Weights of a small GPT-style language model, trained from scratch on English Wikipedia: vocabulary 2048.
Each number is 500 + 40 x the weight over its row's rms, rounded and kept within 0 to 999. Layers, rows and columns count from 0. Numbers have three digits each. The size before them is the row's rms in percent of the matrix's.

# down: layer 6 MLP down (transposed), 512x128, rms 0.138, rows 30-129, columns 64-127
# up: layer 6 MLP up, 512x128, rms 0.145, rows 31-130, columns 64-127
down30 097:503505441486553541450482421523533418559544542475476554520521454503475469494450567542497521463531489542535510478516499522445616486508515484508496468529471476567532554471464423477455532477468523
up31 110:533503487584439533520502493504494576482484462561476531435434524484468479473552526502460553472542470471565513497550433562462496489484483422513504497498494505512508502555514436434522469555444507
down31 108:512539491441520470471508533515495499475563435489497481528440536563484547479576573498474570481508522506498488557560482491524431483553581517433511492531447515428549549540501459505506552392508467
up32 115:489546470471460503473469532517472457456544468436459524498490530460495429469515468480521495513547462512538516509468547530483539414463401506552548543538484448421531500482513503536474605585516494
down32 111:453527475509502508536551491481535452452507518496509565508498494443447485501457458472477506561420464507479526565539550459548475466472543480447495507491511448446473496461489498430587420497468475
up33 103:548465523541485425467556493512520535526495493505464515464521504506515474464531456455527469518533396543547530522545574489439468563584561534577580602486574476476520478579516536540457456456539535
down33 100:458550443492436480506476472486515457517501542565537430459548428513580531438529464486489561453488534509411503501526494520574471570490486542485488506530481451446461472473514518502526483548509479
up34 090:489511570475491413564430466573424524545530547595541454511498489475539507493477458491489443483473547517551474477539448532508545462491550460540529490491508513504583493507539468591504506536485516
down34 100:541558456522460519545513517519537459551451512499476501418455507510437594535508440504479477542486529521522444479441424474490429483502515559574505557480481523518499432484507458475530435487503489
up35 097:462543559445473461532498480435520453440546494542537438496514582532538428494521516575543498522529451446596541529473543457467465530475510435483522475511496483491496482531528501489407504486526485
down35 089:525412557509560525469459511451560542603536471472484545476545475481498544485445493512402452478481496479524454464502429421502533483544497534539516552580504484529498411455443468613512536497516445
up36 109:538528524507552525460525459487488499447496512528516515524496513629519467478466485512571468505577469526443524455473524551509530476466429459494550490476449482477557485548513513550587523487467564
down36 108:570496491505468505467476534474509461482521519473501483496473495494482502432487478540497531443532488565483490503478514531501557456449609495456547525431510471487483459489482475575477463466446495
up37 090:493441494479504509437516482437474584438490490447440523513544505514518468463505557505505449435473559509460540448454499428573551548453492464478601493509513490482463468589515526473487514487493501
down37 093:523428515451568484468551476482509492580484526552529527524540592566479494552509537503462498488434515546490537461565437480451493474513544514577450556522453467533545606461514502481494535486524501
up38 098:445506516468502549540494461509512449520495437490522506547474547505556529459463485496528466513510503452515496513444582471464473494446518499554485554422500444409452446522550522470485412533460514
down38 093:533487538462472515532497514534501505532575501472410548494526524398487426530501541528438559520538505555460444538466487555497425565535504511553543547454486546560508441515532514458467490511531521
up39 102:503502499532498506487533445494477468479512531537461564466490462482505479507559467607556532575521446514457516499524485460536565464470444530450502511575552438549469499501504511529468488562475488
down39 100:491490521520500496500507534522549486530480555476458523553564606471427412514407530505417481510517440514485535528533489513466506542478509473570545472481457483456471498528574514520525547402534496
up40 106:565528416427453477497581525443541544473488520577463551521469550473528424493536468498538423510442496478572519524485510515543460474572472548472530512534561552492447415507544471520499540438474518
down40 112:541449504457504514477513481467487520564480500476454556526547512450560436446499474461465505497521492526537562482591464539508520501504544593467459522428530500497524491505420585543563503493532500
up41 098:560568515534486455416498500475514502457505512516501505480491512513575511488466477486506440531492528460471466508452492570420523535508537500464453455464479463443486512480493592486437526460485594
down41 095:524469547422543517525450517495480459553520517497415449514526489497392462525522484432446429529477492490512556480547462463522408491529522480540478477535489511454519504529528478553467510480512440
up42 090:530490423483479527483453443547491507482504513534488570479466466416456493428519492514532463550528511498487420510501503545547475492522582484487513469519420431587507414523564471486500515424495483
down42 092:522504491565463541579492522565445447488497423435542518557484515511540524514460458530520532488583466549612490466472525547491468500515468469485459527566446601443503456518450510538474516459507541
up43 111:572490506528463441458536510422475509526446548569485513506416534518514512466516544512476568483526578465571532520460543472487493525460503545490530471529568513400466461524493494508489503471467469
down43 113:481561465501470448437457501502513472549527558521540455520548470541534565454573475523514467520472514549467541471494459504473492498506507512478450484528496429518440468510540468489470525561532525
up44 105:466468550492493494501504482501498474467530442476439466496498453517511507464599527544590452544475564493511482547429514575462488444565521479473419493465536432572535475493507438538515511441488550
down44 106:514371475515491459555494533507500522451498541531530484498391546438493505537505451485412553496514465523492431451543358557532520506475453441513493520524503479537482446487535480529447510486487532
up45 102:530485533510482467472484453502422451488463435521451473509532514455461440506472530450536529521431492563532526473522502525474444481476550525477460481487418452538465490501477542442553522517514499
down45 101:535519443548467528466498485445480494551545529484459442543514466502575481500478520537394487561471494448460480508509524476527475574550478544528523521575524501446468376510500526516464472466528459
up46 072:535471460502547352449542516482563497530467529508489448447423580527445454555513492488506542516437577482495528504473535478518496481453491574527515482476510478421453555551501523496476469454472466
down46 080:476461580484426531478550561519494530491521552524486507487629436499506434556511488510527471468477463544428470526594479471513543481567529508500479524489518479469541517424519526487499405558464523
up47 107:603505477506503500482516548486505498588473489542494480502413470459566491541475499506531567505556519534547551490481511527498464521457444510493486498450480525597511496491473457507543521427477460
down47 101:476599534500525517446455540526521501524490540481504579517469463468498527580510416468476507500444511504461445529480420473551526538538514493504447516507463512501453427537485551476457479529500484
up48 102:536457491553550465502498499572450530534488518473548474538584481500423479451548447554521463532501436513563444428565568489479459465471436480419537512516578563499512550466518528560524500521564562
down48 098:523400491490558511493529543459511547516510473498472576509530498419521477556469436490418559514504549459438516496433520546473541566486485513536520466498483506429446490477460470493581495467497464
up49 100:531461499510512540572477498535454501515525523518493538528507453507526508475484460474501461530371482567459509508637475564519456543479447464456530489477470484486512559554504496474454563504506530
down49 087:519537511555543490443467429505540535427500504469507404493549517434547467454513433518566446508509521511541471517491512524492490573473501513438553478417549479498428478544524541511570500491465458
up50 097:537556515462592494484570449485452455453471514442471410445512520497495536458555479495426543556524430431490490505462500526461423387417518507464497566467541533493509512504458474505481590499488523
down50 105:525474482470504468466558512554552498527495546482561507483500521486471501508504536492475486516402466483489457439459454509531436466544513510544510486485470486473457564463528531500558574583551534
up51 098:431513492502538476534535456549436521484458425451473538466483418447493429475504522545473512489554485482465476511482493437530472544528453494505492616459527515498503564547499502470472508486463487
down51 093:496520521506415520463452525455518484533530527523378455549545463508446479461448442454544536512464510452494461451558485571517534521505561493547554419553500522483525467498489502494479461415475486
up52 104:532539476454489439499489505482463482463457453566464486486533454535473460460505441462488542545494518447508526453506477592541490451494407503467543522586500497493567550549468470567536573475540481
down52 107:528561523513487485491581526479496467457474537519502427513455422531481521467484461514455539529490535542517573461499423553494587486548497517515528495539501532463505461523537451513555603536514513
up53 084:490489492510407531412572455473505517540454567511459497456540489532518472447487435486497488504465516501467578440511498543506422469506428494510530509352500474453534520530435525478519509505465487
down53 086:535529443460466448483464550479505459507495484484480568508546473531457524503499516390469505535582574562507464570534503461556481542462547494523518495517542542452472500526512522502534501507439513
up54 091:522477521648521479543421529545495519490516493529455505470427557438485453529521511513539537501496490563539487537510481507508500458413535478488542503485545540497517503498532479533548507490508435
down54 095:469498471539475586550490503439492530463497513493491494506501511497500472520413507514498443464498522573449535513506443432541471497445544501496507506478487507530509473445416477595540560551538503
up55 103:522473443490507529509487506447453442473479471482472550416502556487491482480545488559577499483553509461489515542453530454513520493476488535566478538502472548474455517480508454524542479488469463
down55 106:516490483519540583550489469466443477449477513497528483425455584482449537483532563443523511447498489520545436497601529461500445529490462544449528478459564458476483508448505410397517511413457525
up56 092:486524431553499472486535459538493490495463505518424502538515523485500522509488470550501510457468540532524513499511575557497524464483500534494530482489549437496524554562517538457483538515551510
down56 095:510496532471488486548439518541553505558501478517532491569481481455517504510399481498507502473511460480477521523405541482487551541536449573476547493541530431499466414494462439417480520469452453
up57 102:538524464453453523410442422558491480477511426508455461443507499521471473533477504481530492547460502515420517533544622522507498472505485493491538447475480436515499508505432542566529476476526542
down57 105:519495502546520439508440545467518518537479586506555458529559564465548527488461516534460449553504504526491532547552436542558569564473534415578555499559496553475518495467559485530518502445523510
up58 100:485467495470456532567566459568516549502489447460523466494483544550431493501514511397515503535513538517462528524504444543491447497546504496512495509512476478500574491530469430520493485531481469
down58 102:495491525546519502507510489463470483506560519543502473576487496520543517447552456501460471465474474458451443506487518539535427505521433555452532561592450442543584392556486511530562481478519509
up59 096:510498492509542483507474454473518597436465508435460484520507505525524479502459462473505494463464405425496574494452500558500518501513491450612475537500539514538510537561516470484545510490521469
down59 109:455520502464505568539537520480488486538517460497474505487514514515529517554542528539522509535542526481559526481438497476485462524509498480442499535453574540451467433453478473479497545499483525
up60 091:540507416487486543515491481538461517454426435413513497506506520529459577453458545491531491483416510481528474506537498496496485526467536495481474505488479518526410487534466520541485499467439488
down60 098:520541475528462507553514502501433499478599466492538428472504561467544523514494519405474502448483525458477470508456472529539481469584498491482506541474525421468512510514433480547481504554460593
up61 091:460561508450515453522453584526411546496490497481476505582534535533534465543528512493467533571501491461508522522429536464541460498492421464488536562492547527496473485438461519546542461507501518
down61 092:500471541561435511447481506485627449515508486495414469489487435497496503523475519481546427485543517509492441469534502470545500546535531519545429481537451467408512488572494577528486512461472509
up62 112:411515479487517512499528498439519473530542402431507452439482521431509527520492468467529448497476550490511460512508558545456505419550503495452512508443529408537511480498493465507550503558473534
down62 101:522508535553602468450425532524484472507504573463519528510507545428545512532395545495409527540518425485529520358458462449525449515478522477503423542522477558497432525520473488430494499438433510
up63 094:551516538437491518456532491505515469520477491585506424477471473501475427448523511495485503487508490543465495514517558551588532420490502546551577526511504457457503481457400513525507468528437517
down63 088:487490466512498487504486516476469544456536533437435525476487524438535525496455423530543515476465510538446497487409424473531493492506536478415504480550503575528543462490452542532515544523549439
up64 092:508522440497546567556491465457463456504501486468516520568509525477464558526554522533519560564379497508524450530495485505536480586502483497478509503559578538452486455477525532421516462527526441
down64 092:475491501419464581468483487462523541528482486498507538524484485530489603533456517423549462518525501532578556476506474535444497447485521453522539442444481599485529507560533492473488469509490497
up65 106:487470495477537496462450542480492475455486498501475447513539564449510551493492473489445437459556533552488462490456553474498445470482510501437554484509504546497506398489459425482473523485453437
down65 110:536513449539519514484481514436470574444498497487520417474468556471461497564502497511505510475537496475471476496462572543500499467547487470496515426502509582420430426406476548556435455480525506
up66 101:526644531475545488537438561519546508442552497453432564519530499438496444531481490493520459549497551508476525526458541475464516490507441474500550444464452456420509468483448485518499548462441497
down66 101:516551492541539485499552594540465541495537474451521590561436481467445636526540453500525497443511499537544495525473470518536467458415536533502532439523504477538516518507479469583393484467419451
up67 096:456497586512508498513442509465508566501464476521514466435468492418495478433551553493547524527565553539465486462547489510494499548554589493479486499466444470529525476475537525443494538537484467
down67 103:485492511474430538508521559504565440525475575450468499524462534454479513490554539508512531555517525558424559533520480502537543513527496532475539481544519456528476464524518469511430464461532499
up68 093:481488563498562472421460423534542577461412473479541531528432480511602481515570503496510439480516466493506521452524499521488550463500470494480511497500512470510537516568419489488458465526452519
down68 090:486487495532502577411420577444519524585467474505493480562443492592542483499514526474493492564506525599524537468495414491545587490513455527471489566512488476539533535557514519534477518542520477
up69 102:452439499517510536510580477584455501507499428526526473534528545493492516526430510518519540520493524480537518479479567513442426502532557524485537407471458463528445485533456524517528490450439563
down69 101:513443547513508531455542471543456474524462482489482464475471591497586473546502481481480473546446549502508476414516557512401510492490485458612492451512500447462515518538493531529389519611516515
up70 100:490460444513506433478524499486608526437485462498483507432490544433524512518465491565518487495472516493524485448542553496527546515459563511481509505443583518437443554463485456412563560493519516
down70 102:525486491515476512507494568508488453537494441542497400478556435487458490573543583417475458427491607484444480480466601479479464514506492502536496480565508495539464536443488462515559509517469555
up71 082:469534467525410490545468480470518529495476443518482482492447473558486509528514539518525497480544478467513441485463560491479446534466524578498554457507491456439475513507497471487460497464481482
down71 090:489517563497426458460485558525472531510525500500503482529536481553525512538531430538439476469459532448483493535443517609471478492515498486535447472561532539533518510387525507507442555446567524
up72 086:502450485489526569497528442497408487566508416521486559517480549489520445513508500506486478528547482490481499482473535493527441501503484538534439545497571483552546534492433490445521578543450505
down72 093:514480453521538517512500490545532521461537545534476518565569501534433513469517459450480486515465480511557392497458494541535579496442502531497490484487557518503561540498524512508473498429499561
up73 097:538466458501428562433539533463475431517538503519519531439410478512501475390486485493502481560532544458559530492479502488558553486471514494470500503484461439511528538558436442475509446502564502
down73 088:460537536516529512533516421417477562461547506426507429490548538563461493568568544559455449517446430463475496477482567525547508555484490486525546470549517517450479504558557577427510540523467572
up74 112:523572480506548401426454465483505535443551546491461508476505485499517492424538474501512531459468478475486556509431473535516477470451481549539534467455466555481541483555578495541531493440512500
down74 108:541482514470512566455432491458435518513574521502509409476476522503500520467466460576498494519452410457492526477459476517530546503525500469569496521531566508497487414467541513482430588512528558
up75 095:518482584527502515495545472565529542547498545479479548520480444463492513532399521490523521530443556478520434523449462537465436516477515565492472458477505473547490515512450517536521500388428418
down75 103:478481511507520505556548467427494465388494502498512516492515516545496508488559562482513555491505509532509492466510600480363526500550529481395487559483509488482509446470557376454517551522498526
up76 101:445463476512491458456512490529525567442469490528524485450563507456530460517536518530507472518495506490506511534466480448518422489474463451618502540459452467463533464526535568484512527491570493
down76 100:517481496494531478495524556472428391539517397564576497446459441429453456537448497404434495532458503502527530480528487525524481464488566488537511542456468448481455482494430506508533475501541493
up77 115:542460485582500515525438401505488527516511508569486473513480492488574459588570556541488526492457542507518554448514519452565491513485487444525522535437522524541470514457465557530536495492495438
down77 116:488480529512504503561492507522402467543507500492451527489493485585527504540500431559508453418502558526470519514479542516485513498438475485488568567486489543594464405489442550474528503516507445
up78 092:435576424441594485488538553509448420448530499555521476447455449492446523466474430464520509509533528483508571519479477530478498508554450454425558478548508511546436481429497478569406549541519463
down78 100:521607453487483548525460520521452514451472525502426452458492500503507492512506491499476526451542470500529417543512477498536482465514480532472479531462477538464475489530545471485550546475510484
up79 105:551499516416565457535495511436465451468525457552515481398523556486471414558487437541464490544492491510541500419529495516542438476526577457446480470503494441464587463512457430509558522477521517
down79 098:497585504554567543537491477439527504549513410489466456475509570468502487496456487499515519488544500447486533501506446500463545523489524503484513532492541472472514440477431496537473526483515481
up80 106:455511483508480429550529513499444486481505548518565459510463488459494508507565490516564568520504493480543516466517516464458454584473462482468534413473481473484468555497488446531457466559398501
down80 113:462484510498481537433504500526532491494552492419474532476452521515503487567439524514445476411541475512521553457520444520451516518534486526470466501524521590496561502545532552452537521541484469
up81 094:563456512536523507452448512426490525478551468568492527514504504464501490437436470485524450464534399496494562490491513525546536479496603568472514511493531528488461539487534417556533518438485488
down81 094:457489509517425527499606490526580538455516480470556494537525478539591500457454480511561511500512570531493492562509528534474485489477519532480520489427531531553479464520552504554539549515474453
up82 098:496536473560561506511510428517504476460485460510483371521498552532473461533500517515519456526535492584492506553534485509512463546530459527517556463448489450490435453487518533503485545471435421
down82 104:515470522492572454544571453459465575488510530499579593468510538602460511522508487454542547495439521502575472530545458447513520473492489573468486505442496484556500511535492438517559516539534475
up83 097:502530495487477564461565500491502575485470441541532503495478562420437564570577580518455513510457542468472457503486494530492505509516470491430535480469499536544461443544471432483462451493494496
down83 093:460497449439486516493562443478538463466506468516495530464523531468448595511512432433490452520449443456535509534455547492527519520500437424571552493474477503434509478491544563518457449446481492
up84 109:518448452437451478477502418516498509476476443509589523480500538489484552499626475483575523430510469522488550515461438505541483484464479492489441478471536484503532493475525508564519501539508470
down84 107:580454623557563520540565518452491495492511481526413483537514505517484572478455494493484375538508556477499488485503474515376560533543519487575455523498516496527483471500452484471542517562534449
up85 083:522346521554495490525562496473463479491501501469524497500468522456501484443460432500532521496472527538462469558521382451439455550463478403424513564515487510456500561515502478435487502490496462
down85 090:543490517474454514556528563473579534501460470503554494483483489517523521492503452561542415483446511448517526516585542533483505550467440439499476497535530491422479425584495497477496444537646455
up86 100:490512532476541559529478505462546421462588504481521514488442489517528519490469482513512455520536489505454507485487510518486565513528522533456568472484517472462522449457510516497547465423496504
down86 100:539441530450533473428471578490526459448502477556509483494502483522460499464408475484465460487466553552507554440517479473499501586396530524520476578465470450443534592504561474584515530492523505
up87 100:522520537495502511493468454537479533539465477567470541515537520512484485452566437579505448565510488453501564406464474506559489461493517468533499494541416553565481449496513476515499504450442465
down87 107:565562539492532557586439451531523439512536440494536497527478518572473483529528449483539550498479485518466477513478537549536529516512526525476450528494455534439496443451512389473496546499477564
up88 098:444481545515428551496470473514498529494465527474432504470479532487549573422516454471520456522499560557520538524451495477523531424554450519510512447540482532487498466538477536519497577481462568
down88 096:515516534510437484543520558459525468522499508521513430536509512499553448473506542561461494520513529520524507517509442549524471522466449515471499398496459562563481500518520463503511573583495436
up89 096:482481452452538482493505431486465484586481527508522482444471557441487539459456476510488490526535497488617540530469534495500505505433498484429556544588545524509544527494453492561489466506584478
down89 094:524504517498481489474506506419452471526511524440528481513571534549399542503585565522555521546454502430474436438485471440536535507505521448487552591483496462468532546531505477467412522444560486
up90 088:495461529505532383480486604499521509457472521449489465504420538459489428421513536531583531461450520542497484488512581528496517489448505465485436568576393541508462535551469380539549459502472426
down90 093:545492584453504476459502532483529491516570521433501450470516458571445514501489485496529504535450466570476439502466465494548571500478447461510443400497504480450520532569579488442489550513478575
up91 089:538526552469508558504531513522455515480542441518471472403489446513448470505510527455505523542467422494532548495528514524500501491536536544466473449487500504511533483499541523469500512502510428
down91 090:541454492433494497511505497504542535489546554541511534548454493518440386425438503581494493527503566463464489526472452538500508489494455457569457423470493496459506462536533499570543480458536455
up92 106:564440460478548560545513457494630489481534498495443448454503555540538549513495451514518509518507527495491500511521513487466510550535471450518527447441471591531494467515479479528466504467537412
down92 098:503557480544462486491479517550470525518546452565491386518474460470516436541463545537526573550516508458516433493554477465534527581520564529561520515558538447499489491504481560461474470488444527
up93 090:464491430529554477498530410533496508531531473473517442518495544473460484485596486500462458518499543540438501537535511493492498521553441506497472528520477469519553486450479451434523516391528517
down93 097:485484491571546520519516483529486504489461511500534464459532479536508475567441544494451518477479470512540445494521449518554480526505506529536447503559466437548565521476581478521509514611484479
up94 097:500457594490520438444495489439537463505491472520478453489524539453453471478456484535525441505473517586599433515559545554533537551471512464409504554469475477498494555456544437486538470466448472
down94 097:467499546447526503476499510427561475597477480426475482515540397481494509485518528457422447458530538504487505509562489484463532468514457496421513526562484449517502549519527547538475514498468513
up95 097:534481535572472496406432463461510513527517475491493516495541542434450490575513483460487572550484534460569522452475528557537442501506511457460438508482504494524459504532438487520510480486510476
down95 094:519505567450462510418420478457497552496523504528544462456492478467507593504500481458566511462518474483486473468537527476457433453468536546526545465444575497525474510544485503482508529495496469
up96 100:455455470552537463506483450484456559530505477558463530454556507463467556477471505547507528428482477467500469547531478483425521524486501496423552522588469471549459456469519578514480535493465635
down96 103:529550524515498539415528481485476412470515504491489493537502471519513536477495481565560517465465447520557455479470423575555447461476519480486540450434478549468558481491452450448483465474523502
up97 093:490539503496529528538499519546498497452532456562471452487461521547557533472574470499543447487582465475455469522519528434487517518540430549487543527548479534455552465535497481546544488560470512
down97 093:514535506480512460452519562436600497509491473515503444506545492419520449460438494452473484504546481508535522500590525544473496576510557525458532492485517468501441428490489464505617497493522522
up98 097:514544394477509512468553466591520493453525572473461545509435461447481499513528452431510515510482492549471526546514496520522506504469441521520496448547561526551459539523528516425499421482542484
down98 104:477493460421502534492482486532511498536443498512492454505471543450523520442494531550491512531467504352488546527487558487479492481505526488564549556510479441520560437533479568554456536493528536
up99 096:439539453428547553509481409393505510505458516419509541456506472538526548499492452494550468548497558495462578497430533555462517428545491529541500473497430443491495509577491454496524534522479437
down99 095:546436423576472527527470492547522495484549483514477516506470491445497524502525545479478538470500448524594518463504530459562515520495439506502506462522416523473503616540535521467546527493520489
up100 097:526440498494481521485522505506485497498535471487546509504501493463516503546444465430550516517608543506547511474472504544509521493538543530531453423498521440547523563511452563502554482522526405
down100 106:510489549558447536509477489497366527498506525456502493549484509488481496516540468514504522509502462576494486564487468502504483506482426491532490576508535553499539426510486508514452549471519547
up101 093:548472422469505553450457522494468528435472556508400562530456516511545494446504496460447524483499497536478519394502562503560437479560470454417488498466477447502510455522431458496507573426512504
down101 089:494462501492572501542465517558552526573503453477462554449442477458494476504539472493476532597462520458542484417531500537455560505485505441508453502470488496485532494448473472489529466503520531
up102 108:545525485515413545486521476534459479500471512488532442511498512442517496528548484496489491450527484468522565454597500453507510458512535465436587443438452571470416438598512400468532503511442510
down102 100:479544510527550569496571382474557458526537528456550503517511525427464456532471483521491437526494442468479506390418465451463462472515432531580538494513537529496474446507539487448536566523534538
up103 103:524463511560491492513507456577464453502446475529526507450580507480530426414550536527520468491552514503581575489573538462480497472516525464531470562524546482488483547490469463519488462440525516
down103 091:445538474466496464511473476525544506548507465484545468568420469503490485515452528445515503541534520551439473417456418424504474441431469513515477508483509450479543563517537444451550564457506563
up104 095:422482525455496513512480493528458498505487487505515545522595518426513410540527480471511538480591552522494524474544504486544534507496478533517457465451542458538429473540485583511505478498470465
down104 091:549576437516589533477444565497436438522532521484518430535469479535435537413471533559461541417513475447518572514519472525514487475451485497498501501510478568463487411437507519510422474482546513
up105 086:550515526568468534427528493535430472575500490480453548464456507543523486477457439519518483480570437506457503473437509481565551499488454542483485551565573486524460538485484530540504446469412529
down105 091:497480480513516463516484557507441434472521525548562568536527538490515464505506556455425547530511558528540536501518458547476548491562493507520479482441428558518544429541490456586554528486533481
up106 089:556513585525519473514532447486474461499492526499510467439475514465475571463531496515523490528587447431441471490522440599427464558478482491419522580530478461501531605524574491555496469473466463
down106 095:458545479529524464478411488470456460542565532475537527552491504469505512538428508566418486470537469560473550524547513528531476480545460476508429450548425475519511518461533524532515426453482491
up107 099:560567505517465508479435527483490529512466429550536501471449496528445503550470515485526491556472549451474547489507467579473509445528515490476493465434462545438573522504432479554556571399559503
down107 097:466493528468501416549442489454487420436523496532482524483557522499529517437451503528492516425454509516600454441504484523525508472546536538527504498608518518536555442516558539567518491542472468
up108 111:511449474498459542492482519521486514499541463479533450555483511470451520415456500474485496524453522433450480489472534553498449441469570464438467520528474532589406514556539460534503514501493478
down108 111:483489446469490502530470551574460499539527485458494480506529550448499520498523528458421491468444543488533471507539510579516423501529517468537582513462546497472538494539540474517496528467471456
up109 103:586548433475567533466517448455605501494466541421482516452498523492523568477452461520564445445469520487521513503536590473403493444517469520531558468508473481477506499512514509498440472523514472
down109 098:515442538499493492491455515461492522488496507501510497565539491455433448515562536507484498430515557523483536466492461563442440455541549452480458433472477536477542488565532488510529523494475429
up110 096:534506550559567485467583541497445564510557507491537526523449501481542407485507549536577476510517471535405509445485515512517475460453466539565498525465432454502515511571480444470456522498499556
down110 091:489556432477421443554473542539509479550492516563455529500490474518499550483482521480426558482432460539530513534548520570443443464546495486496468470514545495495484467457492533566483540487485482
up111 107:503536484418481550528519429520459528483499499472535480457527527498467485496498448497457453449459490464422481527537554565575476515500488477448480520475538469515507486564462528582458547493513490
down111 105:574598478548529524467481466468459542460434535473465488530563440496488509511487483532451525528466569524460488485543503497529529420486487473520513568451498501470488498499573432496563528475498498
up112 092:611507523446551564551523507507477546522515485598497510498486502511515527463541424471514481490417431495484503497558586496470509492486508486490539525585470440569511475544533547472497476500527588
down112 092:478543525498435492500549459471449486495514476498431512507475535406456512555526498532434489496460515488454539566533432476456514503390433549486492458536478557526451525438500537475462459487517501
up113 088:505486589466584545527424464469530514483481542463445452481542460492550422484526557481474520466534494415539464555532484495434466545545426543395513532487500527445511437577479545479483467461504510
down113 091:470439515505504478497512408501582577510530477474528467482484504490488431525521447527546480534492492552463517514487537506543550554572456482544473517509551480438557543432518487568487549545446519
up114 108:529464545455481438520493496466532490535477483506489454513467489513545512485517597558544494542481432547518562460476520516471438460514492517488446554474477395467457477510503439475476505533462450
down114 094:531481506504548487516464485465516461589556535581533472587530473458469468525530575525551526482463413501500559445499511428541495489485522524568465558473440425461537508557496478447459518518480534
up115 116:497445467514508500452551450507560531454547516552464534489409497435551466515493525511558477583485540473537491490558463482465506448450495491502515500478464506543565462486548480549593531530497546
down115 108:395458507503501484563503540515517491506519534476483520498487498463482509525475465540503453437520522512491435447536501474465512446483525445435547532513517526500549503535428479525516537594490514
up116 097:517495569569551555447476444493408437509462508482448436543497514488527541435518537592540509577563502535517574538464573446463509465538537516500533570495481488492534506554497536503475452459520493
down116 100:599534507481439499485512558566423512451532513507538531540567507555480471512480516532459529534497515516504456511513550469507564453555512523502502514501454523504375512418532566548520515549480496
up117 106:441461499538508475486483412597539461479509462572557487469505501472424466506486426512501472542497542505527535529508502519483465514439534527542526479455492476448392513488493571486474528515454463
down117 109:487478510569487455595515427539526520490475452465508598510508540487516492494488498496465475491538514505577518454523480545470468520473562449566484526403462502523478479424416462514478615460584551
up118 097:563472403533480493516582481464506557472513386555543485484560468447533484509463501554573381532472442531478481520523571496459527463470507560541467492558539502532475443510536483470508450523422518
down118 108:443604439462562593483473507515535488571519522590514499566528436533568522477526562457493509528491550463500501492463486488437449482567469544505492525539460505479457491523504518521450473423528525
up119 090:505448568486483546520560570474561506556501548564515519526495530449489487491504490499534447555528576510541496494519493467478513443404472499512485470520597470540520483558533412503528492494417540
down119 096:557508533526550444480513504506438508469523511462447518455474495516454466513616472439575468570514519470527504421511575492495587546535464497523540493450554540495453585502570490450522525469495538
up120 104:536506539527504456450472499533511564501536506451477501507462554438515512526531482470503525524556508485493496465490508512485510531481450502553529482535549503514384502428497532524498450429503482
down120 106:502459492480489482469454463435508602530490461483513481508528433509556455431515482506484501461558563405496441459476512475495518533566464500573469486500489567489554502475455474546496494511584511
up121 105:443420520514526504526450517492572509438455502492496518466453576486461509535483492457560615482510522462445525498552489569500476520456523510529502461382441450526486511523540498480490489484540429
down121 103:512562456471480480529504421506536500561565502481478465530555476360538508505489458488476427522513472486515472592440513495487465483481455435519498529546500465486477522452496489522525555426455544
up122 098:518494417468515476440514512508529564504486436423597550519465559523479485461493479437500500498480480431462507480470507520432532516554496506509543448489539486526584481481456575410554448477422508
down122 098:477530523558510434470448448500511497468446513556507573445519476555524502509504524602483438499481515539602497436549506533645536524550452438487455479478525522485473503505494505467595490502515474
up123 111:458520528538605549548517517470507543491437512507496513485550528555478438449516489449508559440461547496482483483438497480531468536463511507491481511514530521455516488465448467465542450492506545
down123 109:465415524459505368554480484480557535499513515546539473511514477551486530406490491479475532486516467520550461523534529491452526554514559529486506522520430523595513561503535480465592517534518509
up124 085:473494517511532485601528443501444498551522487558498508569477428469575502519423505488596481493513549541611534522463512482488497513585543494499555458482517532539511498531470403450511412562528510
down124 085:442451508492493470446509510441559495530523475432468455523525515474442517525533461479500416500483466458432499490518505515474515477454514547511445499598496471508486524475419569535476528584439531
up125 107:535492468476513418525598515539546458531553545514452567460570443500556469505497480572485525390466490480573504504462518483487531497480466488516545425482593541589528505518528554435490493471500435
down125 115:511471505535503453590479438465505456514541573462475494469543481555458482502425538487545487448582459495485514517542566470503472453547516470502560562518509482684550444528494475521519491401526491
up126 095:550510411540611526453501472525528560423533520546498506461533523485528482405448497459536461531484545562433424440446499522464526521528531504496530435491491503523527465504505450516519487541572452
down126 090:488527564458451559481390558505510498474444480536544497579566529530477447537526549476513487478549465406455424479515534479530424507526533477472534496446549547484479537484529506516459475507503474
up127 094:481489550478471511447451462489540475497569466545512497531488480612528495462522458504475500448534526476451437497425548508416474442510503412451465511513559444466410452483534519434479478454526518
down127 097:555440470503524519533500503490460480507408556512529486454434550470477512553541468460536452434483490477516456489548482492457539483471528531500564515467464590462526532437534512520441463553434482
up128 101:478426535458549415512463483507492529496500465489486505550501512478440540535487437484530436514520415501493484516449554566479528454497491515535596435494474491614543522519539451488523482446441527
down128 113:505516511465477526523501536494541490488489517552499566509437488489544428543422532496535490509489485525516562484523499494430535520494463509482515587511472507457473497396501536481584486530487519
up129 095:493456509537434523514497491472492511501519494498540463542506518487542462519489520439557487406475420481544549552489564512547506521511445459520506494544544425539419450502479501491510571475580489
down129 093:464481519499463517517420514467499481470502517492434454508495385487409444509439601535514484470490545516466495513474512482484505551464401455564495456450468482579501548448488461556460541444509478
up130 100:515525531499527517490557470587425467414499481467495535511516486543486457473447554463555512444510494559501461430434481463557436512519446506521487478498488465498461450443491458509445483491466536